From a checkpoint of a small transformer trained on Wikipedia.
Size: width 192, 6 heads of 32, MLP 768 tanh GELU, vocabulary 2633, 6.93M parameters.
Training: a variant of Muon for these matrices, 254M tokens.
Each number is 128 + 24 x the weight over its row's rms, rounded and kept within 0 to 255. Layers, rows and columns count from 0. Numbers have three digits each. The size before them is the row's rms in percent of the matrix's.

# layer 5 MLP down (transposed), 768x192, rms 0.0851, rows 704-767, columns 96-191
107:109108095096156130116113148120136110142078110131141119093128181127107146111132136131146133127142138185101143079150132130132105166166129157172079102136110134132179151144145118140125081121149096099105128131145164168118114191141124173116181149147127131164114168075149096118133141140110094099
098:125103170137130113138093126100168118144166156137092137109113106130153105093075100138116150154095113141121123148106108154141117108114116141145123133167159101186160121121097158183153112150114124137094118143101155140116124176156150116153182136114102211145137067082116126166136114164136141115
106:154131135114068126136144170149162151176112145091069122142163109170130108135097138103131127164132145134108117130124150181108109135141135130165135124143126116134101107127116122181178154171141128075134115120114089148082079170123140126129131149133132128128127123090119152115121094145120131139
115:151153120116134151128116123167088112154147110130127132126111138126117102082135168114163074120084106164183149101106110161124124121155137131166141137124100136137071125109129141165105177123110180122138139121137106101118189159137121112172087161154106137138166081141094142140156130097120130112
107:160122111121101159091109114136182140120142140105143125155147116121101174090159073119132147098140164126134115113119118104132114136152103109192084104105108140084089114111123157129143095108173158141161164126115131140147113121116134136093128105135124126138101125124164124076160088139128124105
079:143120131102120164124107151128092106108106146132096130148177144144139159120080108120165100090177119167121096112080127139105112132106127150090165123143136110087123126162139137151131128085129114118151098122137172176120185171136138085114080145147149136151119140151156164092122119137157158123
088:101128119090141152126118129126148115133140132105111116104112149187158097151127111113089094117108154087148139118089145137117115100081160129124123095079124124137186136106116128123118085071111118115110131155181106123112154139161113153118125127094124108120114149135153127160126127142139165133
111:127091078087122149103124141084107153131100118127135105127168147142088143151127138129108147125162075143125147140113132124119082103142137159112116150137165123168109121107126102108114097105121145125081061101121147130104151100101167118126095143083113123132123106134118124174105152194138125145
089:146098099115142098099114148117173157113146123134100145124136139081142148116103142170147172166107154132128123148163163135122127105108162124117146142124139126095138157157106147135112136103120111096113112163154104121114133170124156132117102121142095166119149148094118152128154145084101120119
107:123164090089143118185100171128133136128124092129176149119129157126174160151170113151137114132158110108145118171180112139121141108123157131130122092129115122124163189090095091113092146095121137141122077165149093116155132144097130161133123111170129129125117127130080134146140134130138122096
114:091149136125107089092137138120119150111190129117121141171145147089092124125099147096100145185156180130121114131082143132130129113164112129117107141133137119140116173151138154106154113111146116111131143152151100130131151098109100133103145178098077122075090117147128120121137094133117103120
112:136125142131130116136164125104133139112122091093077164123164093106120124157133110143155134100128106166157092107127089177128104126101095089134094113152097135090142141151167104096113154091125112089104100097166160130124122092099150113116096117103117146101134139175090101128143119111089119138
100:114117112128107173143128105176094112120172147166087114121130138110150131103106165171109113133079048130134127105127110153156158117138090120106113154141131133140155151125129126119118145153116144134121105090114105116102149109115115101146114146140093114111118120120108172124158145104144123139
100:127162081124132134161090155120143133149131160103128126118117109137096114136125145154097090147125150104148148139142103103154169128159112109159124145098109136132149136152110116121109081089155179126150081117163124128136112107139097143114090116169189112119137124118079145154153140150169168126
116:129094121140153090133085113144141148120113137127120117104139121148128138122085146112161142144109138102161107174136102123127103103120103077129144118166108079131149115098118133132116209110129078107125127143120105154136144153146090085130144133121138157157131162143108084127127143095104118136
101:140178127136154128103109137170176158095096134157105141166161139120134157201119118158091150137133116138074155116121180102116104171144131058124138147120126084099118130085130146141099142117159148136132134120116152150104149113165124144089124146140102112102127134129088133180112103122127130159
090:128116148102138130126099109146121103120168152112111128151110106094115141105144096130128110081128153162108119153095142083118135139129132127099189122189142143138132124145107156135139156174123113150123139128132094110161131112114117127142145087158170174111078108167124151142121147156167106099
094:155129138140163115077131112147123101162168123134119118089091132137143122167149142130077093091153112088121106108111092124153119121114129124078157116185095111135145147106170141131163070144109145104146136135138108112116188124137123159145094111162094141108131131120154124108098204109136156143
074:130114104088100103093150126132184123107125089128132151146105134161136152114096128146104129114096129135155160106170168109113127109122127179131137130117092124148134118154165120118129094157095125122121136071133075142111127113090127119142095064139125092124127137127103154146185095116116115132
091:102109090135120103161156133118068099123120165129194122164125145100165133132134095134168161090164112158102139142112132125159123072122125172117114095117141136117106106137132132131146131126076099123086115124151124102117099160097134157129147189117102141133087155134173117160122136100154116159
093:136141150115129134129109171156121124104151092131146144170113098146099077111144169126096108152149112130167166119165120102104099139145156163159168146074123166151142129131112125138129139132136133104115116147136134179121093155197137111150133097118145133152118073143074105092121117130136151146
091:170074149117131113112123101143130124114132127160092163113156099194154168135111113140123178150143136131131138117102148135167120129121110118137104126162151143094112116155159157135111101127161144156127128120181099106119112139122108096094056122110122103133172124154143160095140124149130151118
092:106123194146159146094118192122116162099125128129122122114115134135092098152086126145153133152158128090110152136129145164126080134109104113109134155138146133149143117140124099135146151167118159126093128141132156129131179123088122116100114173136119112135120134144101131118117130119110128142
123:097104136078136146104083118134134156192101134131139127100145157127165151071133171140121116148133143145142156105104122144142129119114115153130105136089122181098103134149118135104108152117156159113103084129125144123089094064139157118161128129153129161150144164173130099138141084132130146158
107:148121124112134147139154076129129160116121091139129097114123126135099134131140128144141109134151126119182128125138133133110163111174090132167135146132076118086112102107174138140120160110110103118142076123142087113147166106102202179125106123136115141098141125147151150167102143164141126148
102:125151107136150170079121129165141136143151086124118110131126162157108140092130127112077135108150151148123168124095122097115156122148140152105133098103108131129169108117162110104131073080120122154130151177175177117126141140126148112110132132099163166119098134109124096137094145148122124162
082:099100128141211091138134137139160113148156099131100139119162151148110139124133128133104157131134141116113135097134147161076131150121127144179110139164150126102186112143110131150117150083105103120103139156146122133139119147135099157146102144145142112138068124122090129135097076102142094122
104:184118158156114162135141146119193099087098096136125127131096106086112111137116105105140129053140159132132155166107086126146119117146116113155135153106106127133190148142127119131103184102114150140133075115102153140120181130098111147143109142102163134124147120174087106141071130084089099140
116:129126154154104150106143148118139131137117109113145123139106152157089123126136145047118146107185173165119140095118092175161097119154155126143135147162114089143091139118130127134113141120134128149114122099107105147138108142130117106168105158142160107152125123149080129121118114074120128115
120:133099114125146104148104135070137070136131086127140105117119126148123093129124133098123141107087131086122105149114120097130112094142079138170140149112118159136131107097144089134126124115151180096086124147090115147144112137088158112116151104124162118169117100125120100118130106139098118101
123:178112162116118136119117122097139144175122132077142124101154149124140131106114168157103094119149144108136133140143153181106128130161108149156085077076105140127168132182136124126130128084164140152127145125135120126110154102121154129087118127108115156125104136127149168162177155144122114127
080:153124128107104122118109080112107157112132124127118136153100108106176146086107163103079144129117140123139154128143170123142119143119105126152106117091119132157129150153108130130140163168109129110143121141112110125153146115140126136128109130080177152137103106110160147147131107152136120128
132:178132139109149142120137136157138118159122158111133124111158128137163114127128145124092106084138136102121119132170140087144132117146137158127090152134086125130152129095141164136104099117131154091162141159127145153149099142131131161116131097150117140109132110088135101089121152144096118122
074:136100128095139064120112126113126124130104131148162177138137119144101087126149093118087126112087161122098159162158114134130093121105097148111120136113105123108099110050138129115132114086134125138111125141086114128131140125157131100139128109154083126131134152134130092142120119161108097133
107:121144145141121146150140145114150138133132141129134127123114170135106148129123143120108098146169114112110082141099103142134155141111100136129130206137155120115084164115121127120148153142096107107153162120129187084166099164100131127131142082103156179142132095109129101127130102119143164153
111:097127105090124163130140102134113121143119164141184107132157134093150127165146120084117141091131139173119136119096135142140109154130141097165087138071157099114085167131098155113131152074161144091099145118128129083163143117140089111128106128124148116077091107166123140156111095130101098146
080:116120118151145130126120107128066123106110107166136134162164078157132162133140112089155132130101136158092125106105133140126117154107103144106137116108163094115181141123100219098131162150125120157138123123138128112113119113121137126168124121100130107114181121123108147114160113191121126116
083:107184157128127101137104147118131143115150139139134144139139134114124131134177092158135119094112135122138153098106097130076128103147147144138177127128107165145119149094056161116074118157097075131116115118134126181174160127112126122100117149142127127099121135111110138173105140113124150120
077:122110108115100126131141097142101124121133132141096143112139103147167141120111095134151139163119126110175081120181122130143108085115136096090109152143088113089132094128117128136108108163140139121145120123088103129135114104127122140143134115086126083154116144128159090108101116118117105103
077:163139132152114080158117136108112140160108092128142116108157095154140142099149144111141117125159090138111119093134131170107146116119150177167108165122136158104125128146116132141123130110169149126132133073122162133108114120137134119153134146117149135175090147100124109122159170134128159129
084:114130154151109114102105190148153143090128133190142172125140135106127136095144141112136125136121111115104190133128171168123176129127126115113119160104117148134143122139134083084110173163126115132111151135116147128144129165131116101136104137123157162101143131131120156129126161143160155182
059:175125173133179106097103140117120110133095125133110150145150122181124127178140128177144112124145100124163104145196129115111137119139103140114159115127103103121098065140106128134124150142123083141115132124125154095110070095150140159125094176141140101125139088090177108125132111133117133095
090:121103117109099127140135115125135141127144148134143162120135152145105105132125105147123153141101155064110160150104148110159127138122152173085151115113114100214132101116149114139115105113099093164113097163132175172140118124124129150113176133111110130118140083119142102101112102113110101073
098:155138155152084113124119117119119097118161137155170131084177125141149163144146119142076147124175140085135131151120121116114168126135113144076132108107129131161162093170084104102102149106094158150089132137172140129175114094164111119104109136172145117154126119089145122143130136186125134128
113:103159161137135136154137170113127151164133134114152103161089110142116101127140081105084126112122121110154122149150115123134134094099135136097095129138128133136140147169075136152164140126113158131133167126165104119116100113091140155119104132137113159100099095115109149143118167128154104176
094:147139103135135097163119114151127101132110180134150167146125155086164116104138081113138100146156162155114125092132099181105162142158126103112088144149160106138121110149131120118084075183155115109110136126142137113090142103131074168124144134100153127122134152151119108127132137114128130105
097:105105138113103096106082118086095111087157158130099110080127115179120134121132144135120090108147127120131131151170142154114162120136079133149147147131097110154105126098101152131146118144137194102115154132137109105148117150095202124135093095099101105130156160099139101116133140138136154112
116:146143167154151156148128141127132082097117165160134120077118131142133101151117145178119141145123072094195096121127128120124155116154111113125109141099095128139163113135130153125122087146113160137147090121138149122101114103132147126125162134123125147150193092122144141108152111144179140107
114:094161138147126122126124152171150150067100175110138162139086125099136120136134142109126182105072126158157144113136154166121131122138149129133094100122088160130120122101126176114151139141148096141161123108140149127160110168109138062139166113145103089142106122123155089122179137088082149109
108:140126087104139134119145110136183098124104085151087168117111153144108128135141100153135125133175114118138112069161109098172122122097132125152094144175129136138147151136139118072121124161124159132105163151120146134098136131061147150101139121131094114105100157159090122132163154126162136134
082:152128133129129128094118121116171127109154165128087127127158133172140096111109157134107155150119110145139157150151151154131154083084109121116102155128124123124132070123124149145142128131143157120124115146137090120155110134081156111133114103123106093110128127097122117109142142077125136146
120:149139127170120151114141158138078175108120100110140137156166117130085121112138141119165086148067126153139157073146100143137079171115074154115113123116140093148111142156107111131121130162122122097131065097112150108093130136132089107092120165160145147162140150149113118141126129130118158101
079:122132139153149071126178131126112102099118145109119145098128116138136178110123172122105110100186145188098154103136143104161122125149108090170104096127091138122108098178135123096128144123151090117154149155137163136128065096144119114095102087148108128105164113123129157116134127151132160148
104:110126127110140143123154123099132153068136135081149151109140147157109177162123114084119129162142083095120074128108145103159106103126142111136140138151115113123115105143153104123174110139139151191128110124106117094112124159126155114115158102135105152146147121085151102114083115144161152098
107:115150135146112078112084137052128156197164101091082146137127122148130084124139127157081101101136119126161124147153129099120091095115111113095137118105108135114099166137158138133112090126130124137133142099155140132127078120156169151091125137134129128121121074112103119116183148137117082094
110:126105137106150143096120110095116106150122109137147136137145087154100126120177149132120129117139130157142140122159131097165091112121132148107150118143178127096127123101093175146119129141125088123127130158128126132143096142212102127101147154128089132167152134129183144186128128114110161195
107:152141130134132150152150154134114130133138133175104160165171134111079154097090099126134153110117120123156123156117137142102131135173115120141124127203135148126139130118081096136136176168158166114099110092084140148145131130092122162092089124169150144134154145135115099135155117125130137118
097:166080138114167119141156061158112130110069157182100133112109097134131117113086138152121131105144112115168115114125173156168121104108139153159122123117120117132127157158112115141099143145163143127091115109122116138153124114111120104160140086141147070140116110139102126123123158117138141155
107:111138133142127108123108132121180124119151158116177125105134139152156102129179146144093139113133121139106128120115145118160156072138106155094115115134125191115096107156098164086141096157112135116105132109083175105132098121094156150159122148114125124159128135122139135147159145141114081151
048:120114155142115159136113130146126160093143103111081124081139100108139088121123135079090106161112126166196149132154134098112132093109134158126122145094120132168128088154083084140138097119147159136152154146109070145116114106177181104138124137086113096090125115164152161127145141132131121109
114:109097105119166168140127127142168128097113139120103121138130112123116115124124119117171121179125118109144065142142104134128090110123121144076155137137111163158127142086101162125156104111111109143157129117128111151113177136163072126137146156157142148111096129094123128143163178144142140135
060:130124156125137091151179093115142125085125126092090125106130083169116109153114117125116114095089111118156128165144084127147162130142135103121080141115104128124153116110113121116156124107110141092160098164150104181145134126150130120157092154143155118156140073145083124138139079153171150113
113:134128121105146117106141140140065161179133140108103116143114098139115118100128131110127091160161136110127140126101155123150114130146079121154065114146153112115100136118183098095121138168132154115128126093112113133104135132161146102110122121134115114096136159154089113109133163090131159127
123:153101133145160140114132130141162080170117118138113130108111138119119136114152074114164134118129083102150103103160110149103147151117111116145133119143144126085108172152125118128136171146107144110113152165134106126097120164109170147124082125112102150131115107133140043076111118135107131120
# layer 5 MLP up, 768x192, rms 0.184, rows 705-767, columns 96-191
097:200134155147120126128130107143083133108099124148087120155144115144103145110102147112144092113116161141139136155118134110172179122142116141142134145125161176113119140114091142139127096116140128181110129136137131129122155093118116126169101123131127110090143174138118138120137124134107127129
110:108131157118113132123176087113081114090107126157122111161105136135134140098127143123174123121132135148164101156123144127149128146072128108119117139139106148145165171127144122119138142067153112147136147130136173090143162108113094109085100092107147151151134165164127076122149144096143086125
112:134150107154135120140113105105135155114095139142147084130101103095108123178151128097138126145150143135123123129107117097103175121107143124132125185115122146128150076129123118093161122146123123126141126105103168165196141140151163114130135090132147123120130182065143089086150137151127143143
110:110144107122075119161120121081159092123103106146138125093120128108132208141128147171102137100147129108120105127150121141127132136150107143142080137139127143118106153147103146140156116163090121143159140166179120112132097153139149080138111145161135126131147102127158123130125099144136103156
086:124125143119160079145144157141154132140133123120102121107126184111173106124131118112083118171117139140116160108155160144127110132156118129150126117130102105138102128066095102091155130142148148139085126128083127143183144092116157130138144114119129199126115106103114090129089143104116114122
087:152126112135092167142164107135101109114153160110068121141157135114096107127111100146146134112124120165162120130120150121103153106075109150136151136159132166096130123144086103131146113104089083151112076121140123122145123141111110167128103137103112107117131085140129156088136138091155154110
106:131123145154134089122146096110137097112129153146128128077153142141140130104148115119135075143098141163130125126106143133094134128108150129133117107115145115066158081152152102121106118127161070160096142135148129139115113124103092103095121143101154126127149129091118105095090132117095103146
090:113137140188126133140139129141132133120134106145158122100101116156131107185108141076141149129114129125084121138144107140150117106164116111134149105118144144137136146071126135125132138129135119073126113140107145145117072171147103125135134104121195132125122118162121184113163110138101114143
113:125128121093171130155141186137108110131182100136115114136159095139134140137104103134113135136130144128134112093100136057070129128095143128129148120117148168170085134144105145118122115146114167140128086110144093131161138120154134123112088146103096123131170149142139146140126106137114152122
111:133108153111072122097082133140158153165124109145171167123168132073118133136145107141089129108169105135089168129160130163087147182122114168124126123115136126173107134127093152133136130142128106133111148128133138109116126094158144094082136151143125137131117147114127086150172106113137147157
106:126166161154142124078134131143095130127109115102148097126089108125123108107079154077145127135109098098113163125182102136154105114114125104145127122134099110158109129125115122097158079155132137132124132129102145082155142055137095108131134128138165106138094101155103145141092135111110126131
105:110131139119170105159141142071144135151085153097136160127180108127112167092166091122114131119103175117072124097109103125144099175145168130119134096115154124084130145115113106153139147106088058131121132172140127149106140163123100137130139148135142103118099132125123128115123125113126125122
095:118138108145124158096160125127137156141132139142091168117151151084157101155174149091131131159145132150104144108125168170111135160149117123078119083137125130116159097138171108140140116118141117139132145114162134141116122080155080137166120134051095117122150140131123128114109147064119145115
119:126114127129125172116161119121112122116123114143142099153138170146132105106136130118102153148126120163100139101124144142068181149143141177141104123124158165159164139130079161133144105140119170121150160114148122130119098104176134185147146100137150121112161102154147149096129138138121105137
099:159124111121155110145131125076133123131174117098142118082149131131149134137135142132106141150110154141169169114153115152128109105110138118127101142155102178112110134119131145095172072138090102129115118127117110126123081131132115091169081128121106139133112161153141174131105102143169184157
089:176153122129118125122161149089144157134129140135123107111122114143098139111164093127156168137121064086129112155165087121129129150108132108094099131118160180123116116167152134114113134109143168120085111106156113090125127132143132156144132119114121157129102165152147144104148092090130111101
095:101142142144078140130110114126141110085130126095144077131122133097133126133105142112113114137103099144158140144157111098103160082128122151158156100154123169158165159137152144125102073121111111137124095118100116122130174117154138113147123171096121137126161115110132131100152155121145132116
082:119106166161110140104115121115137139127133142117150114079135124143103100124170132103130075127123093167072066142107117184150111149131139082126143114122180110127079140087105088105151092105135148138137136122117108105132184115112088125125141144102127162148164114123150130129083117096138148092
100:171137140113153141118138114091158096145124118157133146156120176091132092151124142125113115135092095129163131130104111079128133083104165104148106128129069147132118117134163132089141130144137142089107137096140146131133098113114160094134105074130140132129160143126111124116145116110148149126
097:159096112152123083122131125105119149144098161094090155087141129118161153123167176113143155124096166138144114112140106149160141130133150121098117124160156115118150145101098120111100159104129133171120138116148124094120138094115126174124140185105105132150142195121158106140130174091099087120
100:102144138148112127176105135126122100123120132154103135141087146128103091142161148100170138117147127111129127107161142148135185117134132133135140085140126127118179135110127103095145137135167144168067160117141185105110122144155151122106165118151177117124129124152129079169116084168076166137
091:108173165162125111122096131115084138165155080142114047129092124111117112141133113135098115145132140182128127131155128140101151131173093107127142134140125136105161143148085132108138106083160145146139103117095095141108099131111139122109134125124135104140139111100095148099073097080073146124
116:147119097153141099107137064157158163124137097098098115132107142111137154160118132087124091126093150089106122130129160089146130153093129158188134143158130138123131152103144106089124111137180167107126136162103097135189167122122149122120114154078132107154161157086149165122191134104107142128
100:187143165159128138115138125109115156102115121146134111140136132138154092113087146101088141079158105187119154155129116110121109139142099116117118158109137140142050086144106179128157107158139119150134146133141131116139137123141125151118147125138129155121159153135115149144092148101146152164
099:102166135129147138101149114137114091115123133100160126147127128171130083078148113098137127096107164129150158132135145157122080145110124084091125107108099176102132145138154103130135109123167138066139106154091151099145161130101142126099093138110200132112179101138106110139164149132113103147
090:170114112175121133168113110131115105134141149123129124135113132158094108134149095097150117129091135131135133119153111122126146101154108137085154125113127179155091140084111141106156108149156118123134135114093110137150133127112171152125181083102144146095157146120154089138086169148122178122
102:165096145147148138136134112144132141141121115119104173177111111161152094152127106139108155118199168143107137165076084088113148139173143143135164126145139146116144094163124136100134144133145122154109098159180151143116134121143106144115151143121109117064154125152115099116123132131192160152
112:148146121137139088158122142148091119093106116125148112144139150164118083106129144166131129115112158135150131113163102097128152128133141136121105135067117119167139164146177103132141114146123130160081122123098174106127118141145115123120144096123150105107108152106110125095127098095102112151
111:155119120143162111105124118100157163154080120160151161116146123137143104132078107125125134089159062191070164083102142164123156117139131088155151185152129132126146148123108161116118127103094123111141129125138145144117133126150137132089176124149149156125123133145133168117102108107173166187
117:090126061120141132116147102158126077097140119172152148124158123145105133110126076131146104141111149141129128165081084140160127126136189136125104119123159150129111125155137130161139060151080067130149133068138118141131131137099132106161103119092132150130164144122144107140100107133116150111
080:159140128129125097157167113098153139134141115114124099112136116156090115107130134177170144095153098126104101115105103134136122159153120148134160094122131154110140147146149126111165108111133152148094103135140127125103158119154160147109167111142129103114144114185113147131130110084078090111
110:148158097145126143150132112100138128155124103098100112128101113157050142117136144115156100139139111115110126102107107160123127123131169121099163136120152145168145164152126091134139159127100123123133125112138089126123106150142135144116124187114110102112143141139125150140115110070113159113
078:157159139120128151138150132104105114101105169145083166124137150139100152105146145094125176128167140129170171124109171095139154125143105108132116123140171156092133130165141165096158095154108141144167100123150127149135123135128086164150112142124188111136148084109121153102097133132169129171
105:114114141132158145162144114098144134101127121120156106162159169164110145136089096082076154129145129091110169098081149143154103111134152104118103110145140145120171101111089135109120104118118159100131134114154123130142130060180114115185118152201143114183132120168112109104134116128113149156
102:119105155124121120103133156138105116140117102122149106130128094127184073140106140091134116132105144109099132126152115098174137153093141126157161133150132149132118171116178120146103167139131095103138115140129162105148166106182109100139126155166142086133131152121132133091163096131125064121
083:175164099084159151097161108137191142117141128091123132094113152152146156122086103140122136135143122103145089143132128139138154133160142129161129112129105156166102145129148106158142129133123091112081138135162113111121109123127069120119142127141090099118120127080157140142111126076134101145
087:112120068153103127111111126136123141129072147114127117166101125089134131164118144119124152113141104131124137101136215157157108138141111134093132159143179135148096136131128125123164141147146139155154150120136141147134104116116130136150159133100107180098151160172167156098115133130132142144
087:132106148138148173118111125133148177139096129114124087095136150103118152140134120086099103162126118154133092117159087145135134140148147106112128102169140143139104127131137104114127146128094157143140171125152149086129143085160105181121094096149138142102118108132114113118077067116157150132
082:091136104141102120110130133134120141115096142155122103177123128091132152122059096145103175114127143112149138127126183115108108112074146142128104123156101131122122146107099097165168117159148118140113162135146120124163111141139139158165138141114109152114112114183125127122082118144141129161
088:103156121165123139143172176114156119127116127101143106167124144108133154157146081105100104127097146105103105137119107155138102136116167108188076113152117113125100137151121140139097138067123121104119133147128150171117119132137087125127107133090134100093119092124136103134113131127133139116
063:121121095128109091122163112129116122115167138140145072100116119137105157110125074108058131129104118191104138093173148149171149126107193136103146102123124110131144121104138118158156133141165154119113135132133119153154132146106115158167129140112125099152092159124096137162093116126142143134
089:139157077145151169124143103107156160139143180150140109114136113118158137144136106084123149101120135164152140126137120154106148129095149083131123110154145159121088096138144148128128163105183133112082176114140104112161091145185121106116121110133135091136093114113139150120165117122110114152
098:121110140123140117118158122122165117132092119114113089100127136120109101160128122127139156087148083134139150129142122157122111121125107134097150097112119135092108115113165112132164101138089156101104108137158142138128137129118104112173157109113149147152150167139126102127137113068103115098
110:149152097143161119087133127112128079125149135106100128141149115111108165137155137141165126135116128095107118109127125135151150151078176181090133128181171113153121128151096108134114081123118120136138120146146148117116144107118188102144110135138127107105127187139152134163144166160111176171
107:115113106122130149148135169085119140115119090174154145132129132158079107124161125152120099090136133136095103143105185152116144156122099151130132175118089168101152138129123124151126136135131091162114147117130112078139139111134137115105134087117133154117125145045057107118121149114138149130
097:153161151130115137109135188148114105152106125121072114152121160129151124089137143162166149100162076165117152091102111104108110085108126104122163146155104136160081135123138176122135137110140139090157093145148148122163137116141118110135135152136138135124125141137175143131100150155136133118
110:142146109128126113142105100124099152139118109095105099135145107095118115145171117103160102138127128157175101143150165121142099139160146119122105105121106135172116172075160150141147133104131121109150122123099078101129122134137119102159117120161091159106147137130152134150130114119120145125
107:122112091117098172144144117124165151120123100152103154139128126149115088158131123108139106127163132167092151183128157077106164111118124091199097116104117083119146158136114132138142135070128124151130102108155140169164081117095135155114114098121160147163155113131124149132186131139137097100
104:168132120175086129147097127105123129104114095137170101077171179121127096170107126130146104147095113137146098130140127128203145160156155154121170122137123130108105125071137122161143134095131087127131103091093111105148145129110109119124109087102112114105111150110160126132130126123147121108
087:105134130117109095140121089138171079139142114130100109076116150130129173136120119107152109102127158108120125139140125087131114135156112193116185109149125148107123164121100156128147103164145108166125087107113145131102119126140146120123151168167141122134103155121150145140154158124125100137
118:156135118145108104095112130089129133143103104143116098134160123123103123116104137109132109135081140139073191075137133146129120126112119106141136112134133102159139111118128136122148096097155121112144115099119130130108140143131122114139078128128175127169127137165095113199098116137140134099
087:084129115115119143159152105124131092136138088142140149126077117143127137127139145098158132099125113135124132135134127128109100111088139132153170181116129120148145152076171124117143115173166159158127111128152117113134152122142149109166125151129056132128161135128142098143125127142159119161
101:146140106146128123138166153142177112100115133130084130162137130123171147111110149165131098118144145132120164081112114139115093139115177124139114140138115085142132137118113161148124125106114070116130130103145128115092073131127116142109137106125094166110076171085120110137116138109136178134
106:102127142137139109143147125125121139107099144137132124103178136146106147141135113112169169129121083114120168126135118184137125108121139160134146138109146167106104115126125147128128125179131089127145157093118125107142138104108169074159100144132111153143181134143090152138104101080099139130
109:086119100128097114118147125122144132112121127126145064143060112119109127087191095137169134097143116129138176135133150112119161166098142163083076166161104081146153141120091133150167158137176124170125128145105098123135139098131117155134147111121124097133154103163098125149129109071150142134
113:090118179137156121144110171097125165118110141157149124108096132135124149123120121073078116134113168166125107061115119092122107128134141122132127163124112110163156135130122135104130168113155091148126083077121143129217144154139117120113107166141157089161132113116108153071087129145098142119
094:076167110148132177097099133142148150185148128108152152137149161133156157131199166087152086132119171129121106112129101124124132126100095128116158117129142124137167122105111136145164150130108091133167156130095140118130108084132096123122144116147100173088124147112140136118109121107094132144
102:129095094178114107081170137161168108146135123152103097165125111154103149113092134101096074118103149121108135156102130164178070137141154136160149177142124165149144138131088154103160162152150139124128117132098097106128121100139114137147110158108099102155137117108109128162150128152119173131
051:138131122137111110084139133129146117138153146109129164124161149137098135141099106142142163137149103149132096121133120102145177122171128097147156147146131135146113101088146110115157161140135101126068077165103148147092124076091108113101104142101157152129150126111074125107148101143135092157
114:159109098120144164136138106184148104120150161140107096123159155123141176137155124104169096152126123088119176138113159135138108136180127133133117109137130132128099096141116134145149109154138102130149145143125083132087126138125110144101152122142119111121139090133124158135158117132127195118
060:113149057127098113117107157129131117156152113173174155115131144103115109146135159095144103174141128151114166105122144153151129111165145164148149133122121135104141175169162140163048125125133100128124157140115159095133172098107086154135117145105117096113162118134120146128128136098115128118
106:140152142126104139103157152152167136113127170111123123110127142142153111149132143108138128154123101124129143154137090154127135154149109070134184143080096138156132177175109129136123164130153114102107094164122168071154138100110170137146141115117116185146102132159106148137107137154138105147
112:106094147129099160094120112114103156107119146143126135117101147108124106107118112150099103133167119130129103135128120126098129167113112163146179100147156124135117127140112150131141088151144104149151094155137116138090177157138153113146135137113112100104132130082151083157129105170136151107